Weights of a small GPT-style language model, trained from scratch on English Wikipedia.
Training: a variant of SOAP for these matrices, 144M tokens, 4386 steps.
Each number is 50 + 15 x the weight over its row's rms, rounded and kept within 0 to 99. Layers, rows and columns count from 0. The size before them is the row's rms in percent of the matrix's.

# layer 3 MLP up, 512x96, rms 0.238, rows 196-203, columns 0-95
098:41 24 44 63 65 36 51 38 38 20 50 42 57 60 30 85 47 43 47 47 68 42 64 43 82 63 60 73 82 61 45 59 35 56 56 57 29 40 55 35 39 53 79 50 47 53 35 44 37 33 60 55 28 49 52 55 33 59 47 48 41 37 57 36 45 42 56 53 22 58 46 23 35 59 66 43 51 40 46 23 45 78 50 92 51 66 30 53 50 38 73 45 18 71 52 31
103:19 69 78 59 59 45 45 29 66 34 25 73 34 44 40 62 30 71 78 77 37 76 38 36 61 52 71 57 54 60 31 67 52 49 30 51 51 42 52 53 61 63 57 38 57 39 23 50 58 81 35 57 65 37 69 44 76 49 46 68 47 44 51 42 59 32 64 54 46 51 48 80 61 36 42 34 64 68 44 16 44 61 20 51 50 76 45 43 58 50 39 44 75 53 45 62
103:58 46 44 28 34 42 42 63 61 59 46 50 25 45 52 69 66 69 51 77 44 39 59 64 47 33 58 37 36 44 76 41 21 33 58 57 41 58 71 42 48 33 73 47 62 49 40 62 23 22 36 54 48 29 51 19 17 35 60 43 33 71 47 49 18 40 49 54 57 21 59 70 58 45 46 35 61 65 48 48 36 73 50 40 77 64 71 49 67 30 26 56 59 30 46 66
089:33 33 55 65 34 53 39 42 71 59 27 38 31 51 39 54 72 76 50 33 43 52 52 61 51 35 62 52 57 55 40 59 45 50 48 29 66 51 18 61 31 63 43 41 41 66 66 62 27 43 64 29 62 50 31 67 72 47 66 60 75 55 34 37 47 70 54 81 31 55 64 38 42 39 34 50 30 27 32 55 68 70 75 46 84 16 48 48 48 47 40 28 45 74 44 73
124:17 50 64 61 32 58 48 36 33 59 48 89 42 13 37 72 37 41 44 75 33 60 58 27 57 51 58 58 68 43 68 56 64 38 38 36 46 53 48 57 54 66 56 45 29 40 47 50 39 43 46 34 28 15 37 62 67 58 50 22 37 53 41 32 66 39 36 63 64 70 39 56 30 14 64 62 59 48 65 40 46 71 36 53 60 58 69 86 48 64 52 40 57 62 54 49
095:35 48 55 62 45 50 41 60 29 64 48 39 31 66 35 52 41 42 25 62 49 20 74 44 53 13 17 43 57 76 59 48 59 37 44 41 47 46 55 73 24 60 41 66 46 53 32 73 57 47 42 93 30 34 49 46 82 55 34 33 44 52 62 61 48 45 58 62 45 67 42 58 34 52 78 76 34 70 28 47 57 47 42 53 37 36 56 46 80 52 53 38 75 30 46 57
099:43 42 57 39 31 34 54 32 35 41 40 33 48 75 39 58 61 33 61 14 53 71 07 32 48 60 65 75 58 40 46 22 21 55 67 58 73 53 49 34 57 54 62 60 43 51 32 42 28 45 31 59 71 56 52 50 45 52 62 66 41 36 58 67 57 74 61 47 44 51 59 71 22 30 34 54 41 34 31 59 61 35 70 27 62 86 52 52 58 42 26 38 54 46 58 53
101:54 48 62 39 48 55 46 42 74 79 41 44 77 70 34 49 54 80 54 41 60 73 44 81 75 32 60 52 29 46 49 52 49 59 45 15 36 39 44 71 38 50 31 30 35 23 44 56 40 57 56 61 64 39 28 26 46 53 51 55 39 78 55 45 57 58 29 58 24 48 58 66 56 41 53 39 36 43 54 78 60 20 72 28 51 57 64 63 41 33 57 31 74 43 48 26
# layer 3 MLP down (transposed), 512x96, rms 0.224, rows 196-202, columns 0-95
086:53 62 62 48 55 57 43 32 53 48 43 83 50 49 46 34 38 55 68 49 56 73 59 78 29 34 92 39 58 43 38 61 27 57 44 45 55 65 54 63 55 50 34 69 64 66 37 41 32 43 46 43 46 51 30 42 39 63 45 38 58 62 20 41 52 38 71 47 42 47 51 76 53 44 47 62 22 56 61 62 76 35 49 35 66 33 75 97 48 22 27 25 59 33 38 50
110:52 50 57 61 30 39 32 60 57 28 26 49 32 67 44 58 47 42 35 42 46 18 76 58 33 57 35 67 62 39 56 44 55 62 43 17 60 26 68 51 43 59 65 52 40 71 32 47 50 45 72 45 57 35 38 69 54 59 84 41 53 44 41 36 60 64 27 22 21 70 59 38 64 52 30 49 27 58 63 55 71 36 51 51 46 29 32 36 72 60 58 48 64 74 83 64
099:32 59 32 49 63 41 53 39 65 62 36 65 36 46 36 29 52 45 51 40 55 54 41 35 38 60 66 63 51 32 58 33 49 76 89 57 35 24 49 56 77 32 56 62 46 53 45 15 46 42 35 72 60 61 58 21 78 60 37 55 34 24 60 43 62 71 38 79 46 84 62 68 52 37 53 56 53 56 43 52 43 74 30 62 42 31 59 43 35 78 40 39 67 48 57 31
101:58 48 34 58 54 39 49 31 26 59 41 24 46 28 39 62 49 37 47 36 49 69 66 23 63 42 27 40 66 44 47 53 78 76 57 45 56 21 42 28 43 43 40 51 50 52 50 45 81 27 66 40 76 92 38 41 60 46 47 39 30 61 55 72 52 26 58 33 85 58 37 50 46 68 42 65 22 47 55 43 46 60 44 63 21 62 63 37 39 60 29 58 42 59 51 67
112:38 84 61 46 67 44 77 63 35 57 40 46 49 48 30 36 63 62 61 36 73 32 17 63 53 62 86 41 41 53 46 43 37 40 33 63 65 70 54 46 46 54 82 76 38 33 63 50 57 57 29 54 47 72 58 82 69 48 59 35 35 55 54 32 19 52 57 72 57 35 32 36 54 59 26 56 31 59 58 40 33 40 33 19 53 55 61 35 68 48 50 54 32 44 52 39
099:30 28 65 32 36 48 26 39 56 40 60 28 42 61 37 45 46 60 52 40 45 61 60 44 55 66 39 63 68 66 53 72 44 60 87 46 43 32 52 60 38 42 50 35 51 45 64 51 77 52 74 26 35 62 36 62 64 62 46 52 32 38 21 42 66 72 61 33 27 65 39 61 55 29 66 56 76 33 56 70 64 38 79 67 44 25 53 41 41 44 85 72 34 51 59 72
116:33 88 48 33 40 29 63 48 54 44 37 49 70 33 30 70 62 53 50 50 50 52 73 53 52 46 30 49 62 55 50 74 58 54 59 07 43 56 38 70 30 67 43 74 44 31 66 45 61 59 47 32 72 58 59 58 60 68 56 55 44 56 74 39 58 35 33 51 49 66 46 33 44 19 40 45 50 28 43 44 31 47 41 40 38 46 39 70 28 41 47 66 48 69 57 99